config.yaml
num_attention_heads: 3
hidden_act: "gelu"
optimizer: "soap_variant"
decay_shape: "sqrt"
Each number is 128 + 24 x the weight over its row's rms, rounded and kept within 0 to 255. Layers, rows and columns count from 0. Numbers have three digits each. The size before them is the row's rms in percent of the matrix's.

# layer 2 MLP down, 96x384, rms 0.179, rows 0-95, columns 0-31
097:159134159117168165127143180114115126156139112109104096151149109147140148125154156106110086166134
093:087113138141107115134149119115151155184163095103124128154138136129094185115129145138121129124129
096:186122135141139144154109133101133151062105152114136085104102149118115150142128090163141134086138
096:178108108110105100104166133125159111142149130132136134130128121135119122110135097142161109128143
099:120136167122143109098154112134133133120098088123119140154092148130152119118119126131112147113133
105:141141145119107185127135088128124129108157132129144112115100145060132102135105121116107103127154
115:157072069121143149158110123162066143096149164132143103090153141143172175139115116106129119159151
101:077108117100141108138152109134145120165115109129140135118175074113090166138157161117146102164115
099:159116111118151145115128126179117096140108147121137113106136119120135107145125124090103091066141
097:187115133146109108158111125093094113145142123149112102121127140161108114122144126139132162112145
099:166130149130112164178159165118115108132113135143118152087137116122130111106121127115144134172097
089:105151147149129127108139126090107133153106122161127127093110138113154146103124159151150104138150
099:164071124115096080073122109082149138137145111184128141125130116105159154102086113123163114135160
105:077161141113129136108120134116114101122125097130109119140126106108083153148123137101113161174127
106:140159116099108138084135140133146106150140162110120150102144106175155125142091142141175129091146
103:167083149119113158168087105109134157143126138147121099102112126145148182123134113134121163117110
100:123157103154135113099100073150117130104134095142165143123123118131103153123128139126162120104116
094:119148110138164095161132118106123096132129142129138156121106125120098163127150114086158101139101
106:121151169145127073135110111094136125113089097177139118125094157135145141156098109178152126169120
089:128135130093133137168134127090109161070109147170127119167104127132183079127127117119135093165119
095:124133124106140073109099132116132124140116174116115150127147131095116145129131125105085168122105
103:166130095087126083134126103154136153104113147109119117132143129131116146128140121083127090139109
101:163117150107143160154120192151142133139126118137136127080121162179149177091134158135122123101156
101:110126111086150145150140116147157143140160139119125134143116087162145170148123161110138163105145
107:144137137130125139138139129168148153164165129135141099191107130145150100165157139132114142141111
092:153118140151130108116136108131121178083100129136168154125118149155168124156124104067122137123108
099:104135143123146130102093092091137117083103127091157148104138098122123099153112087139152136104126
106:110096133148125096128117107133173116099147146119097099119095150134141153140124108097140094106128
094:144100114118096048081113124118132145121151127134136131140088119136149129086147118143101149116134
085:109138131119149108175164109145105137079127124163130146103153139110131128138116140125132140140115
095:118109129136079165105110155158133098167160134158127092133136118185121092100154114101150150158139
091:179127166105096163143160121131110142171100112139157167131119141121116110098133136146147077129099
086:136132121161120106125158124133125138146151105138145142096131106134142125129095166119163120136146
090:109156162157105157125098126104180153162124163063162149190145168117143164153108139114106116116109
100:124172093140140122152127156166151146119120115142121104111121109111150170143141110130159174124109
096:124107142124122141134133136141112101126149136139131158110133125133108142179128107141154116147106
097:122152124126100209126164149115147131093168122112107145132149128135129070153149123115127117099130
102:162159139124116075125113163146121131159093097156128134150132155120132145126154147146149141122113
104:169118122141078053098155141106110107128085087107119136102124125160135093107147108125118162156122
094:149165123132122069119135162150139173091068122144139170151120149130118145107091150126146131131125
101:125118165159112118121088122091140114137105101121116170152091095126153129155108130141146129105122
108:155117097118187045173107138134146131169112103148125138136103112141169126142148091143149100149132
095:126142153120167136094113090164094117153131146142150167090188098119117147129149149125119106111111
111:126143133112147202110124075114163167151120128091114117080137071097118115120131105121117154146086
111:079167146146124111105120157123160136129103133117094130162101136110149143107139115162150135166090
100:156164148129112063057146098060094145150117123104113186110131159138130124157106120189136126189089
099:131130119160150119150140153141120152120119121139160140127131134146118162153144122123117138142189
101:118108134127106109083121150068083160137146179124123139090111159160145151118089137125139163120125
100:166113097101144062196155143129124115142087089156149112181106156109096065111104124116136144095156
098:162070143111124138137123118139105139111120153134131151118056156144167131103118120121149084121135
105:180140172097108133094122133100139169132135088131155138150096136157149058124154137125122096155151
098:083161113137150189099134100142112100099157123123160089103120139147094122121153150121145136097140
098:129109172144078196114168164111094113117100161125120101159084138136147058132094135135140130114086
098:144145099085162170135137114122135093101137179124107131148135109086066129132147182163123169133076
098:123134177160145112134115119160122135147097126151136146106135054084170142161110113138118090119088
107:155168090133137101097112098133080125112114148124104154100106129155128197145139134132133132146119
108:106088127134148045157164170114154108115094147150140139125102201143128114127127126135167135140117
104:107135136115119127133175117155157126104135122159118118172091165125152136133128137128130132140113
103:140117113147107195133115117140151140133133086121163127105099137153154145117128138106135106092139
097:126157108132092173100092152120096108159124130112119147114131124133124109094137108126128128141135
102:135114111141125193139150122077158140136142141116150095156129146110109096104119118140145131131127
093:103131151113125111123110135133162172142141147121115129153087113119160165105148138130152142115131
097:107127067135100094126150155116096136095177109065111114135115122127151107112159114125123135094166
098:124137125150139235143111111148119132109105148107157128115093115141142156144086129112117141096117
104:092085148119118118137141136130105113128114122134131133120128176143112113152143114138172114139104
089:133122157100121145137104158136134133133163135158143120103112152099156114145131134155114097146127
097:131123147145150128116104128125169150120124219151125123104156107136125126121132107137123089111098
106:136129075107158162120122091127112088089154133069144116102166129130134133124141118128116187144156
089:130147122139085153139111150127152144125183112149138090137108142109173130151104175176129126158145
105:141152102139171157134084146151111109160171127117134078150093149085103166118109115158130139178125
100:116118127123156158135152126105116113143131188106150146142134122138146167130101121162165121134102
098:145167122167090162148191143131154177096118124151154172107142136122107122111164151125121146101116
101:131128110137138145097087105117167120170186098098153125098084103153119168113092143166130107134144
105:127167133143149166130086103177100127140131134111145118146119147176177183148152126119118120097144
101:142081130162115161155175079161116129105152122108136096144147114134152162164096129128096143091109
103:119156140090130101098106102153167120148092100155112133094132112153123102146121114124132104130106
091:126100147130124142182102142073125134218140145144127127101088156140141150166112139167131146130144
111:139110099134138063131115119113169081091138135163131148115113137135116152137128137101112113115143
102:101082164141140103131130111135109128137125078141132142125124128100109079108136100143094114145125
098:140130116119093134118150117109123117122141123169158168162131163166155118086090107124104153114158
099:110152119125164158121124116120117139111141122145134114166147152165152164105153062124128115142128
088:157095168165119161139121134121100147111141141175135147128068135130116139104120107152182132090121
107:111098178134102094131116112109124130130120164124115167109108134113152078140139087141182146132097
098:140120091114111150087109133132085105144179116081139140136132113108128185125115132077145095153166
104:127125130114127120176122095101150127150124140124068101123126141143111142149154115165151166094146
101:162110080127136128127125110129112105124105122127167130122148076102120139130146143146150091116144
113:105143119134118255135138140142135109138164097059131143121077107128112176152149128123118149133128
103:086104122116148207157129118150112132145120140093121110171132122144101093116165132111123171050115
093:120112111144144106133137120165131123100078133123109092152117166102136096125128141093107144130102
098:132132143114188094091111074155159142128124109147104142123134144133128193135131125118120116110099
098:133161107110156106138137057122130126132099092105135149154134091083158148126105124112107103095136
107:133128112124090076099145103106127117099182115102118127096143132141141128126128129097138113121132
108:141133157136081131084155119156144115125116119114152128140124111121136115111084121120135127131138
111:110135102097125178128172151130112196120137097115140093141169129114153121141123189111094135147144
100:115138159142156143129121142109096106096113162082115138136122156145124140121098078136118072088131
100:067083153134172136145137186168071143111116144121122130103126152100128120141122153150142141106131